From a checkpoint of a small transformer trained on Wikipedia.
Size: 9 layers, width 128, MLP 512 GELU, vocabulary 32768, 5.98M parameters.
Architecture: rotary positions, biases, tied embeddings, attention and MLP in parallel.
Training: a variant of SOAP for these matrices, 117M tokens.
Each number is 128 + 24 x the weight over its row's rms, rounded and kept within 0 to 255. Layers, rows and columns count from 0. Numbers have three digits each. The size before them is the row's rms in percent of the matrix's.

# layer 3 MLP up, 512x128, rms 0.074, rows 182-290, columns 0-127
097:115098135159104144095169118132165118086097138115140116184139075105137136139143130131154124128164140130132190115151140130108111102147102127094123154135121122118103121120099088118135115133129123118101155111099123110158135105158087130149137204121144112132129152107113196085165109131153154155086102102135128116124143120099108112121145145083167136154139136128095114146125118146180124108111
106:092080120143132140141136144140114098083104155110101105142117074125129133105115154094128105102128156123125110152143165176131127113158145130093156125138123146120096152129100108191122161134081085148174157129144151169122103092083145126144119088103134118146123106140155169137094151126099142100109124127108149150166144116172102087140128115123178137102147130112113140103120096125126104122116
093:153166061087138160158170143135113147120168121122143127092144120122163149135126114147155106157095152131112100137130113108155114150132140133120123093097116129137121105123079145128108098093145138119128120101134095123158114124129121174158103107104111121158142134124182138080135149134139128107120122091119159134166110106115113079130112090118143090112103181137124104133066114146113153079139
104:111084159088105152100156183107143081100106133151179123096117143119094113118129131130128117143118156090133166140141128155098157128103100129160108111124104169117113105145111135119139120093130146167135081084121152110147134158120126086134159146113112141113108135129128185164162167127115090139159109102130136139165082107186129135145122118115130146135129138108089104124125137129169135148151
112:142073147172132151126107130124120087138099131164102144107182145149160085153067143110115162143135121131110085149169183139115104107123171117101096132064135144102156130113080163123110118109132139143141128103120144130103087107111089123140129111128156121098113122128137116128105080143126123129134152100125166127155109116128158130113125140097121136110103135143154168112129145126096138171153
114:110126132137132094118092127078147125142162082108103151141136126149089132148183098115080085133133131154099123108141164144132118111138138085144160115170139118131169152150136140129136092135101135166132124116132128158122130089116127079126143118141103187120120132156093121140174130117147122144139125123123146088128143133108146124107149160142178131150180095152145156113139157153191105141114
099:124127127168137116152117103079149138099093073102114151135111063111146130123123149083117132124135095106126163127146134126131140152102098153131068126140128144159171154148168143086143158147117139118111137130129100121128154097126123126104097139140146102182123147146115150144106169116175162153146129137157157127114153136129060164153121121074120128124157109141105121166131128115108133135108
103:097108105149114109153164116105160117088114092072125141072122122128138147140126082131128096090108111088121120108136157125077100093146110159152130144114113112107089117129167112150137123104125124142133144143106118117136061132119109068125109118086156120088129122081183123148155149105143149129122119149119103146127125111164091154124135117115123128102122101125120106189116139135104142107141
099:137123146130106124099131152120178122152127129142159152148092079138110123153103115127101102112162183139110164118123139147139104119131131129143143120195128124102147147134124110145162145128123102151097090132155083098151108093130150135166117126097160113135114128089129147149147066155099181135093148123118148127089132073121132114122176173120132143098137156120100136119110099124138099094146
096:170149094101137145073157142153108115134153142134146126122160178118097129135136113129140101134159136126157192163168137145140112141112094147130149131122100104113135087099147147158141132090145164126156140144154139087130138125128136164120118121084111113097120161127125137138128110141090084137081153142141152098102125127137140132128091169162096114177141138140116115113196121169142103143129
090:124119182146171112132115098149124148170110129122126097120126155091121118099144180149123114132100110119166139117107148120096104105168073096070099125114152097136141112147166109118119149144135133102144164143141118153154130147140119136118129135106136118165125126144161165120162131113095118094092086128129125173153174112120103155124148124154140133127126144107114141108052125122110072137152
099:131125112093154102141141157110178094124085111101115120148112183161125119129140159160146138192103134158143100128126149115140117132181154133130109125129105111198148158098154137092131115151173105091113129134132141152120118101155123117134108133117086134132123095126108117127166094130137113102119123163163147095066105097086129124149175120118124168107129143159138130122118123132104151133115
087:112155178169160110133126131143138203124135077134162143150120105126149168105186121144099108148137154157135114108078123133141150152152102103146129128138134154138133101153136083125116150134113129141147132080123150141104114139144113085157142112158104103147126160123117128138131077115147102097125143066097118089140123108125097121146143120111093146162126116134116103142135157088113173143118
108:112108167119114130128148109130156115117084142163107143162090109174113087117147144131159072104121081102127200171160137120158110171099106141132153151117142177108177113141123142077131147136155129108113112147103101124140119124124133115088118121164128089106115125121084132159104120091154142149108136086141117109106116120104094116137142136126132122125109140154125122152082148139150123107106
104:130181105150180136115133152148165128073109116124119116131106191111118131111126132117114155128098124124143169123154120121081120103085118146113132120148044134128095111061111103146113103114111108132123137114135103189125122138167148139154136107132149102122111104103112115135159093182105129128094113105080115128123108158136133152134098131142146105119095137133115133145131089142122127129146
094:122118114187152113153113122115130151162146088137177143125127152165140153088129134168128126138111131137144112099144125093144087083131103172099166128146128137114170107157122145127120160133076126128126117168145140083115087126129110133178107154117104111107135158173145170156093134103144148117128099171111116148146150156084114157162091125127136130131117165110172132159120131132144133125144
111:136165131068149104151151075163124127122120068132141110150145155099111132110150121130088163143115072113124142169121145138148113138128119170114108095136115103119064103117103156123156104159122105132114134152163157110119125115118161132148084120101139135143146128164162122097100134111143123151107111110042138093104111117129125174117150117119159135103150129121106146131102125142137122121116
108:156147148160142118164120158166084126134150117140103159075108125122096111122142099132145099105150122136149130170143174127124124152134154121136099118141141155123109133177130151109131112156139127130111110138083148149113141110113157126153119118122103108089109166148086120111098160123080143145108143087143099136175127123107144135113143096097154173108126107134118158165161192097097129115175
100:104118083125098126181143144123080102121097115119150107106144120166159087145140154167116129119094161178148169139116127141109136113125160139109122143115115100091131159125129094132101176126132142158139155136116134141126141083104095157138123097143165138159150118095102103156130141135131084163118145144094120124145117149114144139132161132177156122120146097127150159136129131119083201149110
103:126114148116132069139150149095106142172143149137144122110092115102144099123153087129122161093143114133119138123123113159132113142148137163143132099146147181177101147131118136091154134119120153125126136105136121122140124067116118119114166137081141173073149091103100162175136107131124093159122085101092115116097091131146128125147090129097125106140111083123126121141110144123175127109161
094:134091155078133172153127112100131121137113121159115096115147140099088093132135138104134126086128129080120127131143113134063170109172120126091131138112156114127064111138121135172110095134150095128081124120101087078151119112156125125108086146151089114123129132129120100146116151129123115117132134120167136110094122113143136148180075136109097121107111121152120111105172105141152120117136
110:136098070126118104143134155085120130107133122123138131107120095153095130159139195152170128118123108121109122126157115125151081124108120168126106160153127129088132078161136157144140130150177113131138130089132123131079077145112128107114113141154143133130179138100149127118128099113112103149075171114103111119125135153090118092093163088156133125124123123153133124126122155085150143089136
095:119106104140169132094104144086141080161102121120107126159162157133137106098154123140171154126117161127099141168152097151148081133117119146100097168117136105154116131142167133134143099151132123064129100112078112163127131142182150121143174187140110134123140109144098140151144133097154126149143162113164138154121139145117110128092133143158151104130112118108144120103118136133152136080114
104:105111091117106111107111144100102124144174137131102115111136094132117138131097117095157136131132126132133165103133120119112093091152105141081137136096156098144099162131086121150136148143089176119137128105096155103130095132161097179119157118107192104108151110122163095107175149145131132134143120156124159128146147070171138163148128133119124139109113113108122139139136160112173095155158
100:107070131165112103170144134135135140113108114142153115146136097149163122137168157107115105140151149129180151079114139128122110154114171150126080129137129108158155134114104148113149129135162094144123172116111087141097106122108098141134124112103138136111130115117148120093109127123123127143142169127115098160105175129122052115117131150143201096117117125111095169129152148124143107160110
104:126116099101106179143085126109131155083072117140116135156116121109145123142118143150177137063123124147120116117113131100153072140155152132121064102109163099097136128159114091136124106152106158084103127165117095143116142120158130120142109148132116125087144097144140129111105103139144139100120124151159110136152134137126113110118174152143143112129144144154152169144113126071091120163124
117:145132121120096104126137123089144115151108100100151096108146126131118137134119106127124141086111137143133095125146111111076109136116154143166154150116118109116149133131111117122144118131112149117126159074156131128146113087097132146157083199129143115154100147124117081127153072147148110138190110155123152103131127129093098126138115130159175119132158070117120156110113160100111145190126
116:127079113104123124138129107144131138142138143098152107081139119113127108156146104145135143122151151150055149164129151109145127135114143153097159101125134132105123095127142074108139147101126188102060112086092119106133147145103109093113119124125144134112096111155137084121156130126116104126136166145082131101091156084132104130132152130170130115138116155114110135082141161145151109083128
105:102139111097129136116105108120113134170100114119130108123132119111102132128143111142096139153111114135136142124117139138102103138103106128111083107157121112134137157090162114134162107164087124155131054159112108121087114097105179137096122145143144137138121160115144127126130102083116131118126089138135111139125192134078084141115107108109059090125114089173154103095100143138124127130090
106:096132129122155126105139144105145099146123134128125133098102101131108122085175100129111166129162131155083108114125105149136081136110116126151126126150133136127114106133128114149129098124064109144122094110105112115068165075127121139113181136091137155153154166100086157100145119113107126112116115114126126102085125118142143098074126170117141102168145104133121081110139096131175109111112
107:136139138161134117141082118101130118110122106129127112096117107097172134080122108114144143119158092117135090121089134155106096122132117167134089095169153135101152107091150106134073091132118090137171150155145122083089148120096081150161118142111111102125143108202151147155140119112117115096100125156096152113135142165130100152140130088128136134100137133138141098148126114132126155125106
099:106129116129133134093134140102118131125159127120120136117084159103127124127131119107107102147173080142134110126201115114107104186089103101158127129134129157140149139110139126127086156191149137155134178124128111131139118102143146130106108122125090072143163126083090170090103095121156146138105133103126124141122103125118161158133143143141091145112161150176103152127117163112115105128103
097:126091103126117082147099107114145088138153136124109113123147128111152141142116145117105138155100176138165111096143147133126086156132172166167117140124124142084135111159105113122109107106119110155169115123127156108118166132124135161142099124109155144127126149092099105154108142146118140197107100076154130114183090112127134122108103127116127110100159135124136169138089184147099095130151
097:134137128102124127110137150096126170134156123126125154146091136109168112129139126141179147176117091162140087127145153134140113107139161107119124119171093146166133142127103104141116149137141192094136111156133130111121152117131115143121123131160114081160138161141127115101179078165082133097102116133154108097098124145132121140100150092143166097148170127135174141135151108109096124159094
090:102165138147070131125138084111128116081141134136118149101126111122100095080103067075153118134124121103131140167140112163136137131132115092137133137092106142158148145100089106141135156116100132131121120109102133097166144130141117140138145180121139147148135147092136142122156095096137092121155079115102129112131129168165122104175135086162115113135106114119108087108150098171114139131114
098:122150127157145124161112155100081098147095126147136100149122133090136109159115148137149148104122137156148153180146114096105112079154138138123154096126124129118118122089141124144089089129086162102182142147110099131108147121088119132134074157114165114131141093130137112159101091101132098099151139109110106130136157167167122104133123078137115091134153090114106147128149131120097141168144
106:135110184128169154082109128086134158116133081148073139103155157089128105146157145133128135144108127134094174139129135131115144137102144141105134183081107143161115140112115092143128125092094151116112098134119125148158157114169128143120152096147150131084109136139106147154123080130102147133102167129112138148127120154115151143133127141099123114162141118144175138160098146170158171107139
107:104155128155164133106066093093113143136134099194135145080153141126166109094127101140138117114133165136154119166143139121134162080122148189074146133087127106070142102125123129121134130124166106093127102106141104147103136098092159126167107131124128127131124128135115107161098121115105124100112109109117126124090151123160152121143131121127119113140113167113140098087142138133106145153094
124:117103083119134133137120109143133130197131141112132107141133139169121127108132185094093126109185107100118166126129150168085138120096132141092125143183111151159156134123149153155169125122109123113115140140167134139138104124122124129117201116125113146089163097118144091146099137102154102138126099118122108141116110186137120146116138151151104169135112098137135109125112175160129118143109
095:110125147107163090151144170113147156120080111107175113078105123171145144095131165157145115148072091135143068158124109129125139072150145144115141142111109110101082142108112122084112145120154124160126115138113113147108127134139143161163134103100106134137122118106117131153118094146143119175116123137081117124121147110126195108102142081145148123098133134099115131119120111116108126129156
107:160117106120135167095148152158104140113097143158154098101125148129159175112120104115143142150134135113155090154136167122143095143144126102110143147131105140125103152130149126178127179104148111134123132178215098118101114129129121147081168133112121091122140118129110136096124144136092094131146118178160141143104101162153120122144134113129108118092105145086101124147123147143132108109178
098:104154120159084140144127147129128114099140158156118118123150149082120118166149148155147128155109120123133141107091144119092126143142129154111132174123134131094153095145129159153071140143131068128128129095117136117129175135134104143159142127170155157164112147086121125139136148116069116139166098162119145137141066123167139098125103123130139084138145152147157089171096109131119140161116
090:176106118152101170099118144102152120160129139114111176109128144107132121143123098141153159107134140151080121137139152133134076166137133127127126148115177119124106082140091121184151131136130132110086162130116109130100134125097107176098140094113155119162112147106114113117117129120173118159116139118147121120130090108158078087133154154124114142115104115141100129118108146151143102088060
102:120133113137067106090115128100146141126120154066097108111138111108124153129139128180123127160117139137133111137133172104087127102147135141139152168160115154125118126152112141121132121117093136121141150107122097163130121092181138133117107155082146152142145096114080098143102093144151079112129095132145119093141122142146104146113105174125148131084084147134158099083116116181123124121117
093:068181197147152130131122146119092131109123113133108187126143135120142127076116113193168084150133129168131175151121144115116119135127153124183126140130126125100095169124135114134138147118136095173117112138167146110120165159106120127171151110124119114166114130143140134110118124099158124135114094143158137124115130149174118098147122139139142091099142162139149128150131136135140167110126
093:160135089123129128158134160080107157140103083122142151131123116125112133103100152102104159144117129104127118130120154138109115104145070109136088170153094141131129131151078150158116160139130176143133183126134128184141144118123132090114152140111096069144174110152129093102101119122135073123095128132143171093133101115127101119103132124149133144119125103137169124098096139141121110095132
096:123110111106102133117106132092104138140129137133138146161106138123114110137118110092098088088110109141135090146160123107097159097082117102131140086111113111073125126134109108118088144131124150106119171135107135130136106146128158112111106087120125099146138104121146069168139142104135093112096089135106121105117108096077113157060126083133124136160126072107144136111132128141120123075108
105:150133142149084177125158134126107129152088169109104122138147105187120138110115133060170129119116161155076141146157178142131127134134120149102125115113101168136147148098108120152097161070119094108091116092082115099177113125140136108132130123158131089122116152119101123164114111117132163149142117143074120106126113122143165122120116160110142129141119146126148137101131136111149152149134
084:140137111114141099110134134087148154120119117142142125114120175099119116124155107143097114137176121140133140179136163092155167117147111149085116164106122131177107105165138129123136104092134139172129113062142120110143117114140072151118107147149112160101135159153161122143089156119120120122153085137138077115128101145110128152129147107073137160135157122112151154138097154161115126128171
092:164121115096132151072131097089149161115112137161127093151100104149100122130100170143105119104174155098127139144088154114148095106178138131104131125102132128126111096152121125129084118130138113119105096088113103099119127105057100113170107139150097121120135125147131145149119081127094156110166148116145137113130133091177112088105106125167129106114154117110104132121120133088142137141121
093:127113120134161105093124136119130084108121114140097093065138151110149082133104118117134131136114112112148124136110130086146093110088128123113103082125138089112140102132138147129053111125093141152117145155089127107156083134168109139161144182122126104101101085144107178093107157125118138155106157159129143146086138118172157156114104147119147139147161132125135107137109122137139112110121
093:129182096149104135124133142124124172101133158121102103098117083117135152106114121090102131110122117157177122133162120128129119147135144162125061093124140126200096153152102120132138118127112120141148165114082117140102141150104095104144127136118142167123153139142166145139101140111132120145125137133116146126139117127158124199178135105102170127124135084139131101079154109089115134143147
103:117084134175130128099139112134112123175132105116074140142140114125124123108089144100141123136122139129123086087141172123091098087125119133089127112127158076090149140119136153145110131122076121170098106188100161127147096088134118121162117090127113102153099124107137145157101141118133134148120157106160136120131145136134101145136145133106111147158085152120108165105149159078101114101135
101:119147167113109111133091120153136095127137136163140171159106112092131102120108152109086083194154139136102137127105164115063142136156122134102101115097163144137143138086158096187099105135100102139137145118111184121132082113090140084101134154126142124117123098146129132154137107117120106126109141148145139127134136132111109156131208121127145147136135127120145127169139144124131130138120
105:149102131116103116107128108137165115183148144123142147125079136066123124157144099110169150146112103141101119136175116130096091150132165150112175148150118069163108161116131126114146117114109128093095100144121111146143151127117121144130131158147151129154105137092100089109146104156138107143161132156170145104090145106117146143144091110127121136179076128138118128155126086137110131090127
106:144110128141143151142113071108162074112119124149152079110130161139131107160114118083152130112123107108170146154121117123144146170120099120095151126171127145149124137162171173095105082114160150121119093159102090086098122097138116137085158124116097118119114166143133176117116166122118111127114134095118138105108114096102148111131115107120129098123120172130098133116126154129155125155168
099:115139159105127119150071135151135151162142123128130148128124125089121114088106148136083125116134137089104152142124153129060145154114109121106125129159116099106148085106140122106077106153147115115139121118129128143150119143133130124125164166147140167129110115109097134107100155107109209136118148158115130127152159114080152142107166156152160113134089118118086121135077133142097175120147
101:122176117170167123114108128144183160156095157102164148102153155143108141122118117082124134098136097141133109119103141121133067058098130120117114113137107131141125168109145111158135105108106161121117081098110122128080119128124143144143156105123121105125092101109108140099155127162120154093115147110149172118114158136158130162129136104114162120154176103172108124099121153138130136134116
100:113117141116085155144144134148124121145084131139112142091076089115055161124166100104084084125085122107121132104127109087094124135099136119133140103170121117163172153165148101163166091173128155114104100144121130108127103126085163128110116130123146142134150165138122116142110093157105135110146148149127089137138149124093147148131129123100142126131124135124098133078137140122110094148110
104:110138115134105123126094105133152132092122146158133115122110109140093153138088123150147076175142108084109152134140090136129160144088105168120117095182076096121163109126145131140112125120141122153103119135143111119145152105118102099077111089129107151115149139098102137129121147156098181094094135110127125151159106133117095137161155088155138155178086147133126101116109111147128106101144
101:133173185128190120124144095135104124096101168124098158119143132137100179125176133146133088184109135160136101113150098078103124120175157132139154166138133136164129108172136101141151134088141136130154126135103103114120153150125187122146098092149150100115143140097107112126141132133116125185152145111119129094121121119142157099145122122140158110120121133115150126121109118123149162103125
098:149147160131135152122141154158098134123122126128175093135121153132168112112186135143134162125131087146158149157112137088118112183114136127110139112156109127133143155125174167112143131197134162174181115163130132101124077113126104106104107124123147157155162154126152124083109124185101108134152107134098133133127126130100104121101107123152114114122126152150168115152110130104093138143138
103:108151172122135155159117148118108106137131117146138116132146148106120090124109169142162124120096100132182154123112109162128121126097115160125184104082149166123137134117133120137113103098111038139153098142136146134139115144161173119103078088100157158130140144102125117161131105103106102089155104096125106125115108141169114159133113103127165119123169134148142102103130131125148111149122
094:084109110128173101113151149107121149137084165124133093135126117139157147112138141127102116132131073165104162093137143098109115098124131110128122155123096134146182143158135137105140124137139153150138157110069144114086109129140111111121119155179157144143123122144125143136149154118116094147163101120141154108117129165090121115123126069125089166136161128167166135181142108119183123131128
099:130150122131138104167106128140120119115089163107150158134110136139128143127131169143140141130081143164157145096182181128113150143134128165126097152130111150150145140110096129110127127111149095154086127109119116143134084081105140091083124073158099144148126126158146139145102111128107109093158110091120136087136115131098133154142065162097152114108165138123147146132100139102122144167099
096:169152107178162132085116124122164122115102115095178056120132152101120119116113094054117112111127107119111137103116121148090088151098139120134138104138116125104153110112153136108136125115122144061101160136127141101146126146137123106132107136124127144086152107142122090124128103145149115148158093118145124130127130099092171170097136149125142100101146096100132119148173104143112111146105
087:118094132121115085140117092151148140120124158154128170131108104148169106172095101097099136098108139120139130155132161099118120143143129098155138124078120114106136115121146137145129125166136106083107132185127217100127134156163118105121124148124090171160144124136115121104144142106127115085077134129140131157144096123140123094161127141091125116135130114164092156135155111107134132128174
107:101117069168135141142144158120100124110147129130170109142136102124127125113127112091106132125136142106157123113149156157122099122092133059151110139113141188150128120156157088134137129127081105122125108115123144157121124128185096111113186120138118159131107109173113098128141170124113131126109189182096147140140147149144109140146127143110142160109112147164104124131122156113177105148137
096:158129150105137172104136142152159124098157131112157148140118128129133154097148133165065141170112103139159121174109161148144163141139143148159082130148144091102138137150134143114110151156124119146118127140197131157118104070105119115130176130116116145137143137141142158153117087133118163136112103157104118093141138119140089116142150147087149120151132081156124149150096108121083165120136
104:097148124102126113109144146133131140110177154143127117134155147101151115175103113135114118174132118160137150149108205126129113147168129135083128112091147127178101130141133133121144153151111150129133161104126147127095110084120120130080113096165133164087122128149145102152143105101090068111103111101146143108132106141113123160127153194109152137113144122083124121100119121151099129149141
083:151117137154138081088085093149077151184144164135087150114171136160136159117144136130101108127116111170159096153129112132072117182108099119166132129147128107132121127148111127123125107128134119128124114109127132132165144159111144131123163072098135119153116120163107135086130138122108154164143112145147155145081119156153132119111144082113139099109159153112146148145109077150141126114142
102:121159163121113107125134141123150149175120129151157122071148117153085133144151115104146147130110133146088127145114124113083141126125136150107121123163124131130141166119186110167143141086132124145080131130124154144150125113104146133118094099109126092178175122143117083090176137131138146114115133199140119121110136157137093092132144077090113160150143138112084145136124157145138134128156
094:144186127122144085177124137112116134107143101127141165134137182159119140121152109147134081187088091129115125126131142123147138135130123107130127129113111145111126150133112127128117108169147103120168133126137166120121123118108100129092113137168084134086113116155098176098147127121105100138108159144160151141112106099107151124099140132078152109083114078146119108153127134190170127102129
098:071126114148091086142079101129127107122143124087086117112151131110140145145169153162166132146117105086135109133140131113102149104156161115075131143114154130135129115139129098095119097108104162131130072128124128122165152137156154139126173117122086085126123149143114125136143077085109147163142121103159108144169132143138126107172153112116119134088106135122136095144112086132112162141129
094:126119137162116124123147122090109112105101112115124126115132138165124168122103146062101131151134104137179124121095125147170096144129139109120111131147132180144109116091143166135127150149154099163108134143154138093101117111091103127143129114118119158118076152150090122147103141124147149163108126081067110118102125162111130108091127164121161099144188102134108100116151148115114171114139
107:165144099101127182134119130138131103169079173077128140131116143175131135115126144130120081142124108130149136103143175147125121183104124154133095147133145105119145165127128148109129086105145124172130114108107135137151122116125093117107164150138160142098134139137070125163144138126128110075119133100132135150135097152124098169149110118112143110140106172112179142109135182116153115114162
104:103112133163142084141118157153087104166108135134141126124104158143132123114168169109128090117135121114106134096143142127112133155135112141133079151188143139150168155143165116099102116138110144134119139122163186107128096134124110125167132141162114142144124117164112144105068117057141108139157103124148124143144095158100112118155169125153149128162104125120152124103110110159133177123112
106:132122138151134134075127160110130104124098143129097131099145128126120128142115085146133145123154132100133154104133181155113105116164121113132105109158126116211094152115121130130149147132165117107119185087138145141140140111132104171142140134121103120076121102102072127114175151083139129126170126160175137129100148149120129096154093142121119150168127161159112144127117141140090112143152
110:146100148146106100152093081134143114149112169132117148104114113134086151121114133157168120111092169142124109178149136105110115116148124147093130117165140146141145092098126102082111128140114107110139161138155113123122114110114142121133049086138155161106133147080145117129145163084131145142124128101122118125143118108180149123138134091106162117084112112095087128161114126112100148163119
096:147122082120113125140106110119149159157153174140153099137107151132121104122138143150162181146134095137147120116136149161133168075091130129130107107091105196137109136117094132135089127106177146127174111127144082140179147131105108122115133115164121116143170144148114120148131083158100078088152156161121116127116116125146113107134120142106125126150126108090146133107109110122099098152155
093:132097118183127107137152177122167134168114145105099151126137122158110099136105128118154138139193127169135121113101135155145148115143141131089134123160136097127123101132133127113116127138138114189148185125119112150139155127103148159186109127165113105136140135109091141153123112092100159136111164130103091144091111128114083093078107082116089130129137134155134165111120121125101116121143
102:134136147082090135113095083172155124159119104108119096121142123146126123186098093167116124117107116132116158139156144145156105160090134117143103105112123149144151113151155096081163101115156179152128128108140128115170130108122156098117117155124142129148146143103128141123109164134087125130151163146104129182117116130142105102146146185139127157158162141143149127110135128160114083110174
095:107123138165185151123176147182140136128136167136106134104127121176094133124114121082108084103146115070092156141103151143124097102176110133163147132143117098116098111140149109155118110124110119113124143147095142102114068121124149139178166122104148141115125100151118118130162156110157135122130122137149152112100124133131138090075102112141124095108131099140118138095166147150150134116114
106:119153079120107129115132108144118148129122137126148119129123124128166164122122114132105131090134142078154147145130148084117107106131125121136178126175087142155163129145166105135099122136123169087110161137092099087143107103176130144119139142129153138083134106126122112145134145065160136138120105155106141151124158133086121172096151141084129154152112104133151142160134163121135133176073
097:113126112111116102154119153147146129122134153094126133108106133156116196091112095142175099126174157116107124134114101094120150101107138168134113140117134151128143174130167117130109164182114142121116150113128096110157118160101086131142154146132115139098108096139132092093126175108121131126092077135119074134146103105138125086157184114134118140133123120118076123116113149136118093146154
109:131165106121138109126152160112138099093120129125120114129163144158135143122066144111134107138089138119181149150104113116119127125128137149124146106134121105146093118132093073160163144109096097108172136093103142150071131137161141124137098147108155126115139099170108162073146147134139143158107128156090121128073148148105151120146108127084117114147105144121099127084124135102167156156122
099:104131106097178124142168141135072114134135125145105125179124143088148140124137152111079162171133141134164085118131090163118124129128119127148151122156124113124114163152131132082163120167126107122120149148108100136147105135130117129095131111150133145113124074122162097142163162140123164132134118166141111135136099166126135150109142154155129147150146155123082140144177162183135106136175
097:112093120107133148180114142097086107158102106081157142109153125147094115128128108115100104148106150105096107119182136138160108119131122134122115142103140094118098110143164146157151125104141112147088152125161093149154094124127069093102112166134086145132109121105124101121139151123095104112083095139101124171128135118120132098129138090157136141136144094121146167097108138151113113074148
103:107137128133123136133131101125124138124104125151123115116158106138114137176095128153123133145173140126150136168160124145159083084087108133078130114156092157150118118108090132140102114124139118134160133170133121104116094119124099094106142108142151158117158098143100116123134171129126181178136135109120107149159095121107147119129098176143105182118088162107132097109152141157139138109195
089:123116068139099117101126170162136081175111116145113157116151164135122065121116110110147111163130105135119130116123166139140155097130157095106080100151157151128165139078138139131099152103119119117110122116137139118131124102112108156139099149121174096117111128131137128156122069175091136133143143113146114112120170086106109125157132104138115112136098148152128137124114132171186102141147
097:084115126164086106153128093115114131109086128105142123154122125138133112137119143154150126091127133097108081124079107074128102106118089150134161110083058106141079118135112119156096139139170131140138115157118106114102091138188137136136148102149139106125141104113131132138131166156140119150117135128141092145129163117099106164131117116125144142122116129119132149095123123141152133072063
102:135104114124106116146128127107103138106164114138161079091100134122145143181118122113149087127156122157105111123091130125167195157104129172136145140111137082133144113144141109128132153144161109116139169114118140115138090110129130113167118131087092151090171103123135148165109105100064184091133113136138115162108134137153130154130099128090108131118110151179153138148117118128145123114126
092:117122157080127135103164118083184133141106143138125112087150107140110144145150102106155117108126140100105080103156123152125130120172121151119147129105146158111126107178181083127165133155144111157108109126102126158124117088116147148149156140140138139138119139112130135137133106126166106143144097124159145135125149130104100108086141121170107118118147164114126125086116184159086145117064
097:109113098104128176080116132117129107133112150142185116094148109129152142151113137112144149127106105093128139138079166103168110170101115143085151137156118130110111143121140087150131154131111132156119126134144122142097105143137095094124148188091168119138134093130126167136121142146119129138085103115146125145110160138129134122126132163125101121197097179147123083115103097126172116127151
114:096084106157138149113128121103141150129136117115121100153159142158121153166135109102136163085139108163121133144112108105107086089097138150106114078139137169142112097151114094147132161131111112151121119099106153143105187107156119154109096109148118105142135116155139136133141132140129103116140156121102143106081140122138126121115117122181152095123132130130154097122168134088218104152105
102:131122113102115104120127159151130149079158153122113127138085105098155155126150121140115090135159126131092172122173130110136124087122144145164162132133131168131131154158155085164128129113133139129095058133141111116145118133125126086152134120072152150101133146128114113109097113107118140174154162128128148113159179135141149185126103168119145113077118108174141131142142120159118123111141
097:099063125134137138097090141112135128131068162155155115118161099102113133157165146115134104154143155146119114121118128127141155149143122165147120146127124112148160123098108135134140114174155116105125104119160158124124085156125117128140141119139075131138128119168103110167185154105127169133119150088164133109123100146092130135096160106113132149208132116131131124137120113124129115165076
100:109106104152171096117132160119128091078164136125132145122102157138171159127077087151157140130155134139151106132125109145149089105135151128073145144106147106160129158124141108168150152165116137124113105135123134137084100143123116112124163129123146152117109137160126139155151136097149110083125130139113158142118087171148119120130157164118161160105081074114106155164136144149120156158152
089:110140115153110152163153157117141109132121157117125146072138105108147122138136099129123134125182117142137119144103134136141145158139093095097099082106082135139108136110134162098119120157168121079129077132105131118116123102145125123146149109147099116115119080098144121147144120171128165135118088072134096152141157142167120121146191105150148147187134103142152161134132122132136128096095
098:111132157122132139095154146166150128159129161130130109137130118137110127144156090087122094155103183157139064110124124140130150072146136148149132144121149119100144137114121123158125119114143066153118126167142178115114127132078128160155091138123152112142113123074146125144141173157088102122111111187151127121149126113105102123144114188121150091132106123099112129120124165105132123143118
111:158163107172129103164094106134167124113115158136137131104100119118126082121141146122142146179125095137085119129100107121134135137127124160111075148113117093111076082078091124128108129097153137135136149146143131090101097141121100113130173136108132105132146097172156096108121115132125113113152090145148128122108108179168091149168126109132094165142132143119168153146128148138147101121139
100:098123141098144133111123102107132112126084155160153157140091141140177124096153126182147087106097132138102116132113151135104149143065131148106140112123144165095160097095126147126108112114132151099130116133109132142158132078072132118126111097138110108120118183084092134146109092089118109109116149096141098150141136096175133145126134160123146147119140161124157128126147154118142160091151
112:151095123113120119164172127079150133129202121121146128086118163143116133196116141127117152141126111122090105146128105124163100153117076160145112115150108151144082110116119140122144140110158162142086156108169132127126123144160097121112157120104101122137094086138142117119154132123135148135171106179134153107110159114141164144127128156144123124159158127143123135180151145126156118111162
113:168134121092119128114181134137135119104088113101152099138066145155132131148097104126140147160139153124154136133125128133091127118111169189122111130158106115147148178106102097086150095102153129156175105117125089094105113105143136166166098123079143162131128125130175113151138151163150117133128158163122123106124110108140135120179099119123150119117127115139126110097158148140140122169113
104:108104091122101135141132140117144114136175144124131147117137077113117118121116148143112035183133112102103125092124126067138115140114085101099119136139103146126113122169111152145101108099126153136079108144128144131112123145145076128154123105085155139134122161126133124129118106140119078098170115172150136118110157130170131119112137115112118158109165145140121126108109137159100096108166
100:113157130122160096105129130099119143122159158115126137163165127147103139140120153065080125173075170080097139145146122135115166125115135140133111119109132144158154137126135144134112171079165079131105112108148110144158158145119154122160117104129173098095115138128119097146148124087130151139120072104096150116122138132145143124108140115112127070133103123125148094127131104101173125142109
104:135110078132105141089119081107097111107133155142158149108148146130136115188065143120137129127126135135144123132133160122155106120154165138130138152142108083119090128129109092125161133111123141102099134126135174081135131148135087074152146129129156154162143109135128144090118124144091099077100128128096134103091127141133120143174156127100167117139113154119126117164134091128106155159174
095:150136122135104110139140136124129134115132136144158123082127178111150088105105128126087134105173132075110101155174150165127141130137103121142172120123082160102110126143114097095095140163118121104153081090140138106108142122186115160131155119118140097146121137143137123082133120116140135132111079144086152103086138105124124112168126107137097110083133147145178104140108129105103148128097
108:132136154125144119108112086129112086138117158102144102097130116168090095130133103125129144123141132097137078139092135125171163142136124149088159138088115107144143130138164098086111104127128080141168137116097146160148130092086133143136105132156119110123152095112131126155143159118126163091123150082115097079147083117119166098169130088169135128131125142101112091136098121142137124096134